Each number is 200 + 40 x the weight over its row's rms, rounded and kept within 0 to 999. Layers, rows and columns count from 0. The size before them is the row's rms in percent of the matrix's.

# o: layer 9 attention output (transposed), 128x128, rms 0.26, rows 11-31,43-63,75-95,106-126, columns 64-127
# v: layer 9 attention value, 32x128, rms 0.245, rows 11-31, columns 64-127
o106,099,208,290,197,234,137,111,176,214,204,223,164,171,169,213,184,152,200,208,237,196,235,223,189,237,225,93,254,163,134,186,152,250,270,250,253,254,150,221,249,262,166,193,193,199,196,191,264,195,192,200,193,246,119,140,249,161,189,176,156,169,205,223,168,205
v11,101,184,200,138,242,218,168,153,231,292,201,193,208,270,222,97,186,154,252,172,181,189,85,184,199,258,178,213,240,189,119,202,193,178,202,193,213,212,159,198,179,221,189,318,217,197,140,269,224,217,183,201,196,145,149,127,210,208,158,201,187,222,203,143,244
o11,103,101,177,231,245,215,132,197,172,223,154,193,194,241,228,219,234,198,160,176,170,218,194,138,205,146,105,313,208,176,193,162,244,140,146,172,114,165,182,194,221,227,199,163,255,185,165,191,194,197,221,209,234,242,222,252,167,195,158,268,227,177,153,231,181
o43,097,176,162,193,146,268,206,238,216,226,258,219,236,247,174,171,256,223,223,222,251,184,233,177,221,229,270,208,171,174,335,164,206,221,153,178,267,249,167,198,224,190,224,170,267,184,195,221,158,235,169,206,146,160,255,189,217,228,159,174,258,219,215,176,179
o75,096,234,225,187,237,222,176,217,215,216,181,162,229,173,244,229,220,200,228,229,75,191,181,201,180,255,255,228,194,263,199,229,194,163,183,194,172,211,162,170,168,221,205,240,202,183,176,253,192,263,147,235,190,281,191,232,165,153,246,175,154,293,202,287,154
o107,104,245,237,188,209,149,208,220,193,213,184,99,150,202,211,152,204,192,189,217,216,195,197,263,196,239,218,157,160,127,234,238,262,205,217,214,181,106,252,164,156,167,183,245,195,232,220,147,204,187,208,178,201,153,175,102,196,277,185,296,151,202,198,207,236
v12,101,169,279,181,227,235,246,197,236,162,206,195,163,226,220,116,205,121,191,218,186,205,203,255,212,109,238,198,206,190,161,267,140,150,142,234,159,221,171,204,207,226,249,148,230,169,251,253,155,215,218,189,240,232,182,158,285,243,228,128,161,173,151,108,201
o12,096,194,169,202,172,227,189,184,183,154,284,173,163,210,135,228,233,283,182,201,255,195,152,195,171,135,188,216,229,193,235,190,189,177,250,235,218,184,200,194,173,238,134,203,252,212,173,195,226,234,189,190,145,220,216,169,235,209,141,163,152,164,231,202,172
o44,096,220,164,232,243,142,227,230,235,302,195,196,222,257,282,197,217,137,159,148,225,198,200,195,232,130,215,282,252,175,146,183,193,173,205,225,177,254,202,182,233,192,247,255,208,214,208,172,152,108,200,160,254,271,179,302,187,195,198,187,165,222,221,114,211
o76,096,129,123,166,211,172,181,244,176,137,215,290,229,124,204,267,168,256,223,227,213,202,171,194,181,334,154,184,187,186,216,194,197,281,193,194,151,129,218,180,155,163,223,171,199,197,186,192,211,261,155,187,249,182,222,236,150,161,219,184,157,200,189,235,217
o108,114,265,240,216,226,207,189,197,190,230,186,157,157,195,211,91,180,229,213,177,185,204,187,185,160,148,166,251,228,210,204,241,167,150,131,188,181,234,227,155,215,311,221,172,96,153,144,247,225,202,194,215,255,237,176,172,165,151,204,205,254,177,176,175,200
v13,092,184,179,219,159,153,253,122,204,201,226,197,151,154,161,194,225,247,123,163,290,216,191,111,265,253,250,222,205,232,153,145,219,206,312,237,168,230,154,154,223,237,167,182,234,152,221,146,228,186,235,140,218,200,179,155,156,224,198,144,160,218,213,202,208
o13,107,240,179,210,167,163,235,158,222,190,194,138,222,140,104,177,217,169,263,162,174,214,204,190,253,152,228,232,197,165,184,181,214,211,181,190,248,155,144,154,236,138,166,238,209,170,175,105,180,125,268,122,206,255,278,175,200,205,154,139,186,237,208,147,249
o45,105,252,195,144,186,249,158,196,185,194,164,296,235,233,276,200,138,168,176,273,234,243,161,248,192,295,141,177,183,184,167,269,194,171,170,175,235,241,223,205,199,208,217,232,163,175,199,208,206,202,186,222,89,152,188,240,193,251,239,263,165,124,234,244,233
o77,091,174,226,233,262,179,204,152,136,142,171,212,187,258,188,263,249,182,181,227,247,149,254,186,194,179,222,151,189,200,222,153,134,206,202,171,141,203,171,153,274,223,198,172,206,234,212,251,252,258,243,207,318,243,184,162,241,177,161,223,193,228,129,183,151
o109,103,199,180,207,114,165,262,280,250,214,258,217,214,181,241,259,224,218,172,162,210,174,215,163,199,223,178,265,183,257,163,224,267,185,248,234,251,204,248,207,140,190,195,207,184,220,196,173,148,200,188,245,226,188,144,209,214,172,185,257,177,251,171,251,204
v14,102,228,167,281,222,148,139,213,244,163,186,152,239,208,188,200,233,282,179,146,220,264,194,158,269,153,140,199,153,165,219,185,198,188,256,225,250,201,196,256,195,233,178,155,274,258,258,230,207,219,230,195,160,166,206,143,242,193,192,203,134,195,163,233,204
o14,105,183,212,183,204,208,243,169,256,279,175,222,177,163,258,183,262,198,219,167,93,236,218,159,228,146,170,129,241,187,200,266,201,176,170,155,100,180,154,204,144,197,215,180,199,219,160,135,196,227,187,239,221,247,184,211,213,251,231,232,179,197,201,197,187
o46,091,213,212,223,207,102,140,180,173,157,199,159,228,224,145,142,166,237,232,185,288,183,258,202,127,172,214,253,146,204,167,179,273,257,195,172,178,176,229,199,199,171,246,249,218,201,175,167,214,281,145,241,223,159,203,187,163,136,191,124,235,161,163,205,215
o78,099,176,236,214,227,209,115,61,200,148,136,163,181,259,159,213,214,184,222,189,171,204,248,137,235,129,262,235,237,211,237,154,180,181,177,227,220,231,252,169,176,216,158,173,211,226,187,203,185,200,283,175,247,181,201,225,136,266,258,212,184,260,188,199,230
o110,099,251,199,204,190,259,208,226,244,154,238,252,204,184,143,242,183,292,168,190,313,160,231,223,115,225,175,186,248,159,245,241,177,167,207,208,200,223,295,205,217,237,173,223,275,148,190,246,226,280,176,172,185,206,206,215,285,228,154,161,151,189,237,241,202
v15,102,185,260,239,150,178,268,186,186,149,124,246,261,266,228,238,207,226,166,168,175,180,215,135,85,202,153,208,181,145,203,200,186,131,142,229,195,244,179,181,127,157,227,202,244,185,230,262,182,131,235,140,130,185,197,202,211,196,232,161,212,216,152,187,181
o15,095,200,193,185,175,219,182,204,215,202,133,143,238,150,181,172,259,179,171,178,146,203,156,203,268,160,231,209,147,208,168,234,252,162,154,215,209,201,253,196,239,216,139,176,152,223,237,291,146,191,200,168,232,224,196,176,212,171,200,197,193,159,98,202,260
o47,112,217,155,135,220,231,263,181,197,180,239,276,142,217,176,222,275,211,165,108,215,219,167,187,210,143,162,234,194,158,161,133,181,208,180,198,247,198,245,181,207,186,214,115,206,230,138,151,216,216,219,260,172,200,97,265,211,181,176,180,215,158,170,253,176
o79,113,240,256,257,222,188,156,206,207,212,220,199,201,192,220,183,149,191,183,160,223,211,244,267,183,267,199,157,238,217,237,224,198,207,260,219,75,219,214,228,151,216,224,305,226,199,189,158,217,256,226,217,220,231,165,214,207,265,216,249,237,199,251,201,247
o111,091,159,140,241,155,244,232,135,169,150,202,138,213,184,244,196,201,253,198,211,192,186,257,180,187,179,242,182,213,142,228,247,271,179,153,205,250,163,184,126,154,123,231,217,206,254,190,191,176,131,166,193,141,165,222,157,182,231,161,189,174,205,189,154,220
v16,102,200,198,306,208,203,206,290,215,219,179,170,166,168,177,162,157,222,189,164,252,145,185,237,182,219,267,237,206,177,250,234,218,156,158,209,233,181,199,117,218,192,228,175,150,165,144,179,235,190,152,233,195,132,214,156,198,176,155,207,180,280,157,202,206
o16,100,227,187,139,164,190,195,171,156,202,194,224,233,257,196,175,273,192,240,253,178,201,228,182,216,169,199,205,189,148,179,127,218,250,148,228,154,207,145,264,273,168,224,171,327,151,240,180,187,214,150,212,270,226,151,146,220,178,185,127,228,255,182,167,233
o48,092,157,192,284,221,185,222,145,217,237,171,160,225,135,246,203,203,137,190,134,233,243,220,234,153,138,223,227,237,162,185,259,297,212,262,189,278,176,236,163,147,204,119,238,100,232,182,220,176,190,203,149,124,191,233,198,222,159,186,227,198,184,177,206,186
o80,097,221,236,196,263,246,265,170,196,106,235,295,175,186,162,214,148,206,162,172,183,155,230,221,221,217,166,169,209,151,173,206,157,216,214,209,230,208,190,171,214,294,314,162,165,206,212,241,204,122,186,207,201,195,225,217,244,175,204,226,239,196,180,221,284
o112,111,159,176,221,192,246,268,160,229,157,221,121,153,200,210,210,169,227,196,277,243,266,144,216,180,217,192,230,189,282,257,197,217,173,167,160,137,208,163,152,164,248,155,230,159,232,211,178,240,235,210,209,178,260,228,221,175,227,231,216,186,189,232,220,180
v17,106,225,183,190,148,161,273,229,253,175,192,257,146,206,242,236,222,225,230,240,192,185,191,222,247,194,249,175,189,146,209,156,192,190,178,175,218,231,279,250,202,193,212,223,79,181,172,219,162,191,148,143,276,176,201,206,204,213,208,231,135,141,181,193,121
o17,093,264,144,169,183,156,175,123,270,256,162,230,246,262,180,216,159,182,198,181,211,211,297,186,199,213,239,253,161,212,151,137,182,176,225,168,180,221,176,195,213,245,235,143,129,184,151,195,209,230,186,210,144,232,197,260,221,201,174,219,172,188,236,262,200
o49,097,182,226,138,131,210,235,231,219,211,190,296,199,184,154,166,217,230,144,295,212,190,202,113,215,159,194,237,204,222,281,199,283,196,291,193,166,284,149,242,195,183,286,226,251,180,173,249,182,208,195,202,218,155,179,181,244,212,277,180,229,271,209,193,246
o81,098,203,254,296,268,145,163,252,159,181,248,77,213,223,235,191,144,186,207,180,234,201,231,213,227,212,195,205,223,266,226,268,191,306,167,253,216,193,220,172,115,262,166,226,184,273,215,197,204,169,163,256,234,133,238,218,177,190,200,165,208,183,229,213,180
o113,115,208,298,224,189,206,178,245,123,247,267,251,159,179,234,194,190,182,222,192,210,133,151,271,205,209,149,163,214,212,161,157,161,182,210,205,193,202,303,217,297,179,237,223,117,184,232,167,202,132,208,201,260,285,137,203,156,190,197,246,249,207,219,202,189
v18,096,244,153,125,221,159,198,179,190,183,178,217,214,155,193,294,155,293,228,252,209,131,198,182,179,196,238,199,233,160,213,217,250,183,167,182,183,212,184,179,148,262,241,175,214,177,181,217,206,254,284,183,184,182,247,187,243,169,138,215,172,234,232,138,255
o18,100,210,157,217,172,173,196,202,234,166,204,233,172,208,215,252,181,214,224,198,285,145,186,226,223,162,236,177,254,190,204,178,208,277,182,215,231,202,249,177,162,249,256,201,216,246,153,240,260,160,203,81,252,340,195,185,229,257,257,159,197,144,298,235,222
o50,101,185,202,227,243,150,194,229,182,165,227,200,172,173,247,180,208,244,223,164,156,136,246,184,118,268,173,162,170,196,222,166,158,138,209,236,175,183,274,194,209,196,131,183,166,185,160,127,208,177,264,236,234,142,218,215,278,201,132,195,193,252,196,232,182
o82,111,205,206,128,190,193,265,221,195,247,205,182,270,205,188,227,235,156,197,157,95,268,182,222,235,233,298,261,190,137,193,253,160,225,232,236,205,206,228,151,183,200,181,168,82,163,253,200,227,159,198,225,181,174,185,211,202,176,176,216,217,190,144,160,225
o114,097,190,195,199,141,199,167,191,239,170,198,191,191,168,151,161,177,290,116,169,225,262,174,221,206,200,104,181,163,212,258,223,202,159,147,180,241,232,106,218,277,210,213,190,240,251,187,148,203,289,133,227,220,208,231,134,185,138,162,264,247,198,232,199,201
v19,100,181,273,257,196,163,118,173,139,229,191,186,184,164,166,182,83,190,187,238,160,216,308,183,233,190,168,216,142,240,223,99,165,163,207,209,214,243,171,175,218,253,255,221,235,199,190,221,285,170,230,155,194,243,234,182,239,160,237,166,219,222,228,152,142
o19,100,274,214,157,203,147,233,179,244,224,247,101,141,206,217,170,230,192,128,122,167,220,180,201,198,214,275,228,274,152,206,238,205,245,197,199,209,282,187,230,229,210,198,205,170,211,216,153,191,177,174,128,152,233,203,146,194,163,161,206,258,206,148,161,223
o51,105,177,156,223,173,178,129,224,134,283,169,170,279,144,176,248,196,211,275,147,247,237,162,175,190,188,183,136,210,224,167,178,251,223,162,199,170,194,233,151,190,197,211,251,140,211,219,174,213,239,150,184,173,205,150,226,265,133,195,250,133,224,125,212,234
o83,102,205,186,238,245,230,194,218,169,171,210,247,178,208,220,241,177,262,209,245,164,186,223,211,170,233,183,224,147,255,156,209,212,240,219,150,236,153,264,239,178,210,158,169,241,136,198,159,276,220,197,243,242,260,206,261,117,213,247,243,193,159,233,227,170
o115,098,91,196,201,228,170,200,208,226,151,186,267,136,219,195,190,216,223,203,274,223,162,232,186,119,164,192,203,165,195,218,222,210,202,226,197,108,185,110,236,149,197,230,184,174,166,226,302,298,210,243,212,179,185,280,225,276,263,143,218,224,197,191,178,155
v20,106,177,200,160,195,206,288,178,158,237,188,196,204,201,235,190,229,224,216,173,222,226,254,242,163,207,209,250,188,167,203,175,202,194,201,121,104,197,231,131,224,178,180,196,195,126,185,179,217,218,233,220,229,207,232,148,279,152,222,249,212,263,187,216,225
o20,100,256,200,121,195,260,163,175,223,185,152,186,210,227,195,284,169,190,201,234,169,262,239,223,203,171,199,176,200,147,106,303,247,197,195,159,298,211,206,229,182,205,166,187,214,230,173,196,187,178,173,176,148,160,204,193,150,231,217,242,239,185,176,239,228
o52,091,161,179,203,208,209,212,190,126,192,165,153,178,237,225,167,155,162,213,207,154,194,236,172,164,202,178,251,166,191,208,200,147,154,187,147,119,173,178,119,265,188,177,191,111,203,165,190,211,236,247,191,231,261,138,204,248,203,161,184,215,239,196,257,179
o84,097,258,208,202,230,119,245,195,210,229,229,233,207,120,177,211,177,182,143,232,217,230,190,159,204,222,213,179,236,208,252,131,199,150,189,211,148,240,231,188,222,158,253,241,219,240,251,238,221,219,213,221,189,239,161,159,290,256,187,254,134,218,212,240,208
o116,100,188,258,267,174,166,236,256,163,191,227,244,146,177,191,144,176,227,206,195,240,173,227,189,206,234,216,218,175,284,238,151,111,257,133,283,105,205,178,270,219,209,184,187,206,198,218,163,230,186,179,230,198,147,224,121,216,99,209,184,209,203,192,178,207
v21,096,180,194,183,175,180,144,215,186,205,211,250,180,194,215,203,218,198,205,236,152,202,216,127,193,231,217,184,222,265,116,215,258,184,189,181,131,166,202,224,199,189,192,219,207,268,180,144,152,235,178,173,122,143,237,188,261,96,276,209,168,164,196,200,250
o21,098,218,237,134,197,203,190,208,138,226,157,191,253,261,228,148,240,226,246,225,144,228,254,207,132,134,153,211,267,250,161,273,202,102,218,196,208,249,196,158,200,177,217,149,140,157,198,209,219,225,172,217,192,235,221,178,221,183,176,191,198,208,232,167,250
o53,092,234,181,190,222,248,268,173,198,157,192,245,171,187,183,178,259,197,138,265,186,159,218,144,145,246,175,189,258,216,160,229,205,195,194,130,189,208,244,166,228,206,170,231,159,156,185,248,215,187,160,147,154,168,162,227,218,225,192,197,120,150,156,223,172
o85,103,169,193,232,284,187,258,234,209,182,237,152,200,231,261,156,147,182,186,192,177,154,154,222,226,154,240,214,187,205,245,158,273,230,227,239,132,145,230,279,165,178,165,221,209,209,167,199,182,160,235,176,203,210,157,194,220,248,241,168,275,215,233,192,174
o117,103,208,184,276,273,209,145,186,263,206,226,187,175,203,155,243,146,241,221,158,236,251,179,176,161,209,236,212,212,204,199,183,271,189,210,190,186,171,126,175,240,252,247,216,273,200,208,148,116,156,138,192,188,233,274,194,172,157,229,192,220,230,231,226,260
v22,100,152,185,200,189,273,154,138,240,235,189,183,180,164,189,203,213,203,261,221,138,260,261,169,203,241,247,200,130,197,151,157,203,250,193,268,211,190,222,218,179,210,265,210,203,179,239,232,202,211,231,306,152,98,203,231,221,241,123,225,242,224,209,152,212
o22,091,227,185,152,185,216,113,238,176,177,179,230,247,197,109,137,210,258,145,182,232,189,162,250,226,227,193,210,155,239,193,183,145,228,215,146,299,224,259,203,158,190,264,228,204,172,213,204,152,219,229,148,206,148,141,241,140,164,231,191,287,170,174,248,244
o54,096,264,185,244,241,202,167,176,209,189,109,177,169,163,238,237,224,234,211,207,269,229,160,170,250,238,151,268,277,259,223,229,209,233,196,254,187,199,241,202,159,227,155,228,207,94,154,155,158,164,239,205,211,186,225,106,219,257,240,229,170,213,197,213,238
o86,098,245,201,206,169,118,234,210,200,236,178,201,257,174,205,171,161,198,179,236,139,213,141,235,171,195,159,199,167,204,208,179,139,196,177,234,121,221,139,214,186,200,186,231,203,178,262,257,170,181,236,129,189,268,195,241,281,184,229,209,206,216,184,165,181
o118,101,190,136,163,212,179,213,150,226,170,256,256,154,222,202,277,184,150,219,209,229,221,261,210,209,237,205,104,242,137,223,201,191,158,225,145,167,203,249,271,198,161,251,172,157,182,186,140,225,242,206,284,227,225,187,265,155,174,164,255,180,197,133,150,203
v23,098,189,234,174,210,214,201,203,201,224,232,185,168,222,187,224,197,201,210,243,228,192,218,178,197,206,226,306,186,163,210,277,245,201,247,273,219,224,199,154,259,298,222,228,182,219,324,194,147,186,213,184,238,184,263,289,208,206,187,144,235,166,238,267,120
o23,096,186,231,185,205,255,176,123,184,229,251,213,300,144,199,214,199,84,269,284,201,158,150,186,208,201,216,273,268,190,192,147,222,221,176,139,148,170,213,152,209,210,166,245,164,226,184,167,225,119,258,200,230,158,206,177,229,261,267,170,226,241,96,207,249
o55,096,166,203,187,206,221,163,265,161,205,189,240,146,189,134,202,200,196,243,193,140,152,200,174,207,145,230,209,86,283,173,169,191,179,237,165,261,178,170,198,244,174,232,195,230,202,198,238,190,289,184,180,248,241,259,212,233,120,187,173,158,255,253,238,161
o87,114,227,161,213,155,177,252,253,241,204,284,231,183,163,216,208,195,176,194,179,245,226,232,129,214,216,115,223,248,136,209,198,173,188,172,275,259,195,170,241,197,184,180,208,128,157,223,238,198,162,219,194,177,181,271,200,145,191,205,160,160,149,302,148,184
o119,105,182,181,226,174,229,196,168,251,156,162,197,201,229,218,221,140,202,138,271,250,180,176,242,154,209,249,158,202,165,187,273,239,247,206,249,204,219,226,231,215,225,162,185,202,215,146,164,191,244,160,232,191,184,211,199,205,192,164,237,232,213,219,172,224
v24,097,143,138,244,200,201,227,240,138,200,155,166,137,226,288,190,135,149,258,213,238,221,155,173,162,176,204,94,171,134,187,199,190,245,213,179,193,225,256,178,221,204,187,152,198,206,166,278,250,249,161,158,210,186,213,198,190,222,211,219,240,185,191,266,142
o24,110,218,214,161,243,197,226,187,244,177,140,240,251,238,162,219,203,177,208,238,167,233,224,200,232,189,232,167,203,171,242,195,208,221,227,194,195,122,227,232,214,210,123,165,210,267,241,188,147,231,185,244,214,247,143,248,203,112,154,196,199,220,222,229,163
o56,084,143,169,262,171,264,212,158,238,246,176,209,224,162,224,215,187,214,163,240,234,181,194,191,177,234,181,223,171,157,284,245,254,223,208,242,281,216,273,201,239,198,221,154,200,245,227,210,199,218,169,205,245,154,184,267,210,183,266,154,193,178,278,156,248
o88,093,142,160,256,223,210,215,170,212,180,219,146,176,208,199,175,229,217,247,211,156,163,251,192,108,173,161,200,220,227,164,162,200,201,225,108,191,279,181,251,249,164,188,232,229,154,142,196,163,240,203,224,145,218,223,135,190,212,169,164,192,184,148,163,188
o120,093,172,189,106,235,251,163,263,192,175,211,199,152,229,224,244,238,82,156,210,283,264,180,183,212,210,194,110,222,203,174,258,225,226,215,178,142,188,192,178,170,151,209,166,166,230,169,257,143,234,131,185,278,104,171,217,163,140,216,284,270,240,168,196,211
v25,102,222,227,177,198,206,223,176,136,209,186,194,221,222,182,252,178,213,204,116,273,262,198,212,225,247,167,228,201,225,201,196,203,239,270,166,177,186,210,174,189,166,186,171,184,171,151,224,218,173,205,244,200,153,140,231,201,202,247,286,163,101,135,243,213
o25,087,224,245,266,228,180,200,208,236,169,184,213,215,177,151,188,135,209,202,207,225,81,175,243,135,208,179,125,197,195,197,236,131,147,239,158,179,219,264,214,164,201,213,214,212,151,192,166,235,181,188,144,202,210,235,266,163,153,207,188,209,140,182,187,171
o57,100,190,119,188,111,137,234,177,212,213,275,213,261,263,226,221,149,238,182,219,180,104,162,185,246,158,198,276,280,249,237,209,167,223,215,195,204,140,198,177,191,141,178,160,211,212,283,237,163,202,233,227,235,235,200,218,254,268,201,221,198,162,227,170,214
o89,100,198,190,319,264,314,254,199,161,218,145,203,208,218,229,154,186,238,195,173,272,256,253,182,252,156,138,174,195,151,206,196,188,159,149,195,144,225,194,232,207,223,195,194,126,220,151,208,221,182,232,169,191,192,161,183,218,188,161,175,194,208,258,209,224
o121,115,211,304,165,206,177,177,132,205,180,206,124,209,130,209,181,200,229,188,195,148,248,283,257,230,279,289,234,147,185,219,125,264,196,213,215,201,148,271,197,246,221,224,192,249,242,167,205,215,163,189,199,134,187,192,197,197,236,255,131,184,269,180,281,254
v26,104,227,179,156,190,174,188,192,197,147,239,251,180,204,206,215,166,168,185,199,246,196,128,135,169,170,147,219,142,171,227,180,177,188,246,179,280,192,213,100,150,192,267,163,222,174,209,143,209,243,197,207,219,224,167,211,209,176,223,225,237,159,121,168,242
o26,099,171,234,220,180,192,204,152,224,176,232,168,196,237,202,227,166,236,237,202,130,122,239,178,178,262,183,203,171,228,185,109,220,210,261,233,185,305,170,209,246,217,223,186,232,287,193,226,213,144,136,245,250,189,179,276,211,181,214,127,145,279,164,164,195
o58,094,243,234,177,167,182,169,171,136,181,214,200,182,199,194,236,137,193,213,245,269,239,263,126,243,217,172,162,222,196,252,152,244,201,168,225,161,160,241,218,198,171,244,192,197,179,244,143,176,220,192,242,204,188,214,265,138,253,162,172,209,239,121,204,202
o90,097,178,179,191,157,254,125,194,238,205,227,223,242,162,169,222,248,215,238,154,172,76,153,184,150,222,180,283,220,219,149,275,252,202,203,249,171,144,182,162,236,148,189,213,158,221,160,166,212,201,247,169,221,178,192,131,174,155,212,265,150,149,240,170,196
o122,113,241,151,165,259,251,195,213,144,194,191,163,128,162,259,227,121,211,150,195,223,285,174,185,205,182,249,169,212,168,186,241,233,145,117,186,170,183,189,208,155,197,170,172,196,189,201,187,208,272,223,260,161,172,205,195,291,233,247,213,247,108,153,205,262
v27,101,207,241,223,217,168,235,214,227,170,225,146,134,123,230,256,212,196,133,190,240,224,203,159,240,242,189,207,195,174,160,191,154,173,240,244,125,184,217,220,189,142,214,189,159,196,286,180,200,160,233,227,181,202,159,172,138,165,143,215,241,187,143,162,238
o27,093,197,142,269,207,225,299,239,192,213,178,177,250,168,223,198,177,225,235,203,172,155,145,202,178,193,264,133,203,172,248,125,224,234,197,275,205,187,194,180,215,255,233,132,270,207,194,239,180,170,128,140,191,188,234,159,175,181,203,100,191,209,245,175,234
o59,101,201,251,110,190,194,168,173,219,231,181,113,184,143,167,220,187,275,148,162,159,235,290,226,196,191,180,223,271,155,215,160,224,159,163,178,185,225,133,247,236,93,198,307,251,219,249,163,205,193,244,212,166,235,220,141,215,206,176,227,239,133,171,146,206
o91,105,149,190,158,244,177,187,150,170,167,223,268,203,234,230,169,134,185,200,200,246,196,192,187,244,172,155,228,162,223,259,259,143,206,236,178,165,193,227,279,196,271,247,117,196,198,185,185,198,209,162,229,232,205,114,178,275,219,260,249,285,278,248,187,208
o123,110,238,276,220,195,219,178,253,135,209,249,257,150,211,241,198,185,169,182,275,261,287,198,164,220,264,219,195,175,217,150,232,182,209,172,217,242,134,241,176,173,190,202,150,148,180,207,185,175,172,177,272,251,170,215,247,150,191,203,247,184,169,165,212,187
v28,096,183,199,225,242,203,225,235,154,268,268,245,174,167,198,179,236,244,124,154,157,163,142,205,176,217,252,138,162,212,240,185,173,201,212,241,209,198,128,250,212,205,163,207,227,245,128,159,193,211,235,152,146,261,251,247,210,241,284,247,212,167,229,226,218
o28,090,159,168,182,161,238,184,158,259,195,150,207,255,147,204,209,192,256,147,236,209,211,187,223,181,215,177,173,193,180,206,235,259,140,221,208,217,227,155,141,140,261,204,144,306,195,162,151,197,224,277,228,192,205,226,210,194,181,216,221,120,190,229,197,202
o60,094,210,163,192,291,208,226,222,214,144,201,242,136,163,168,159,195,186,140,256,303,207,197,223,216,132,262,181,180,222,231,139,187,199,185,197,287,234,245,194,266,148,234,143,130,171,217,207,249,208,154,188,200,201,226,260,211,190,194,215,231,174,238,256,247
o92,097,227,186,240,115,152,200,140,158,272,195,175,183,207,272,221,229,247,263,269,229,212,199,153,173,204,165,200,194,187,176,242,150,172,307,223,202,213,168,204,174,193,178,216,181,203,169,261,121,111,186,171,210,163,236,170,164,187,166,244,210,151,219,172,204
o124,101,190,261,230,236,252,204,170,128,174,202,204,227,197,208,119,245,217,212,182,76,223,137,182,194,228,210,144,190,225,136,177,200,199,169,191,145,194,213,205,142,189,205,286,217,188,190,123,226,154,192,163,106,231,194,158,178,228,228,142,191,100,187,144,120
v29,100,239,189,241,202,242,195,253,225,214,165,284,97,241,208,138,191,237,265,170,203,231,251,199,226,168,192,193,199,214,179,269,182,140,139,209,183,172,218,292,194,255,250,141,211,143,256,205,210,134,193,215,236,236,277,253,194,224,185,245,184,178,168,250,160
o29,102,225,211,165,203,171,203,187,172,174,228,280,188,234,204,171,154,206,200,218,224,247,270,137,185,148,188,144,174,201,178,260,198,146,211,181,193,290,188,271,153,208,154,201,262,237,190,182,188,209,165,211,164,223,186,159,144,210,221,198,253,119,207,219,169
o61,091,194,225,228,158,210,168,204,277,206,224,214,208,183,187,168,236,195,202,171,179,134,149,231,229,169,232,157,208,243,247,181,232,176,118,229,185,116,228,220,194,221,159,224,175,195,210,217,196,236,266,246,261,213,219,260,186,195,202,143,240,205,185,239,217
o93,096,211,188,170,308,290,192,171,198,214,156,201,249,205,139,228,190,180,209,207,222,136,237,183,195,243,201,214,226,161,234,178,291,216,232,230,167,243,162,201,240,209,274,166,146,174,149,194,242,160,173,216,141,219,141,187,234,179,214,286,216,228,264,174,268
o125,107,174,158,274,173,163,210,221,175,271,144,263,163,232,320,240,255,126,202,171,232,248,195,179,224,175,185,157,206,259,168,230,204,199,231,207,220,96,223,197,170,200,109,175,223,193,130,204,199,196,188,157,247,241,183,178,150,131,220,206,203,211,138,148,131
v30,096,258,187,265,298,266,216,182,236,182,217,244,136,241,233,232,149,166,201,125,229,201,192,222,260,184,164,156,211,240,165,188,224,218,141,160,198,157,218,176,132,287,220,241,204,157,228,180,183,219,234,194,173,167,233,220,182,206,179,119,201,164,242,196,200
o30,106,215,263,204,230,260,155,199,182,198,172,159,116,160,218,202,167,131,192,210,215,161,232,205,151,217,175,210,199,163,177,184,195,192,262,254,162,223,199,187,204,189,208,218,279,220,159,218,188,201,212,192,234,281,211,196,84,228,278,195,212,120,178,179,241
o62,097,223,222,252,197,209,185,121,240,225,170,179,157,102,205,195,199,200,213,224,171,247,130,210,263,254,203,214,198,197,190,120,240,228,185,146,231,189,272,235,215,199,217,165,214,222,211,181,124,186,214,171,219,108,197,202,252,267,182,162,207,174,200,159,145
o94,109,218,164,201,239,129,218,252,139,170,173,178,293,178,189,187,144,210,221,153,262,174,216,178,199,217,163,209,207,225,217,258,262,182,274,183,178,125,162,177,138,130,212,188,164,242,211,175,231,182,272,146,211,124,192,206,131,222,261,178,158,134,210,264,235
o126,095,183,218,200,197,213,211,219,172,206,238,266,214,291,198,187,247,179,220,245,238,129,161,223,247,138,219,192,185,207,230,200,166,213,112,121,179,202,152,201,229,285,128,199,206,226,133,246,211,197,122,316,243,192,256,202,211,187,172,201,192,257,142,251,180
v31,098,171,192,224,191,182,241,184,294,221,247,208,142,199,244,218,135,197,218,213,219,272,290,256,137,233,209,198,170,178,267,256,188,211,225,221,154,170,327,193,231,189,206,224,138,161,229,252,182,173,184,130,187,221,220,139,181,241,166,182,150,195,209,151,226
o31,094,194,193,193,236,231,274,223,193,193,225,158,180,199,238,205,231,155,212,273,133,245,174,221,253,250,163,180,191,234,244,200,222,209,259,124,163,222,212,192,213,196,226,149,239,293,225,157,239,237,181,236,268,168,214,237,210,196,266,175,162,202,196,160,193
o63,096,243,129,215,186,233,166,199,119,220,287,206,222,211,132,126,295,215,213,189,232,180,141,231,200,151,218,253,288,184,239,191,159,271,183,179,230,225,246,208,174,256,237,171,188,216,212,257,203,224,223,164,199,177,202,232,201,240,186,212,159,143,151,226,167
o95,097,219,209,135,247,195,225,193,175,212,127,243,219,144,183,242,142,212,154,215,225,173,167,235,164,227,156,184,191,141,244,163,208,121,112,198,184,214,145,217,258,169,178,238,178,161,141,100,186,131,235,219,183,184,233,195,223,212,198,200,236,134,244,159,308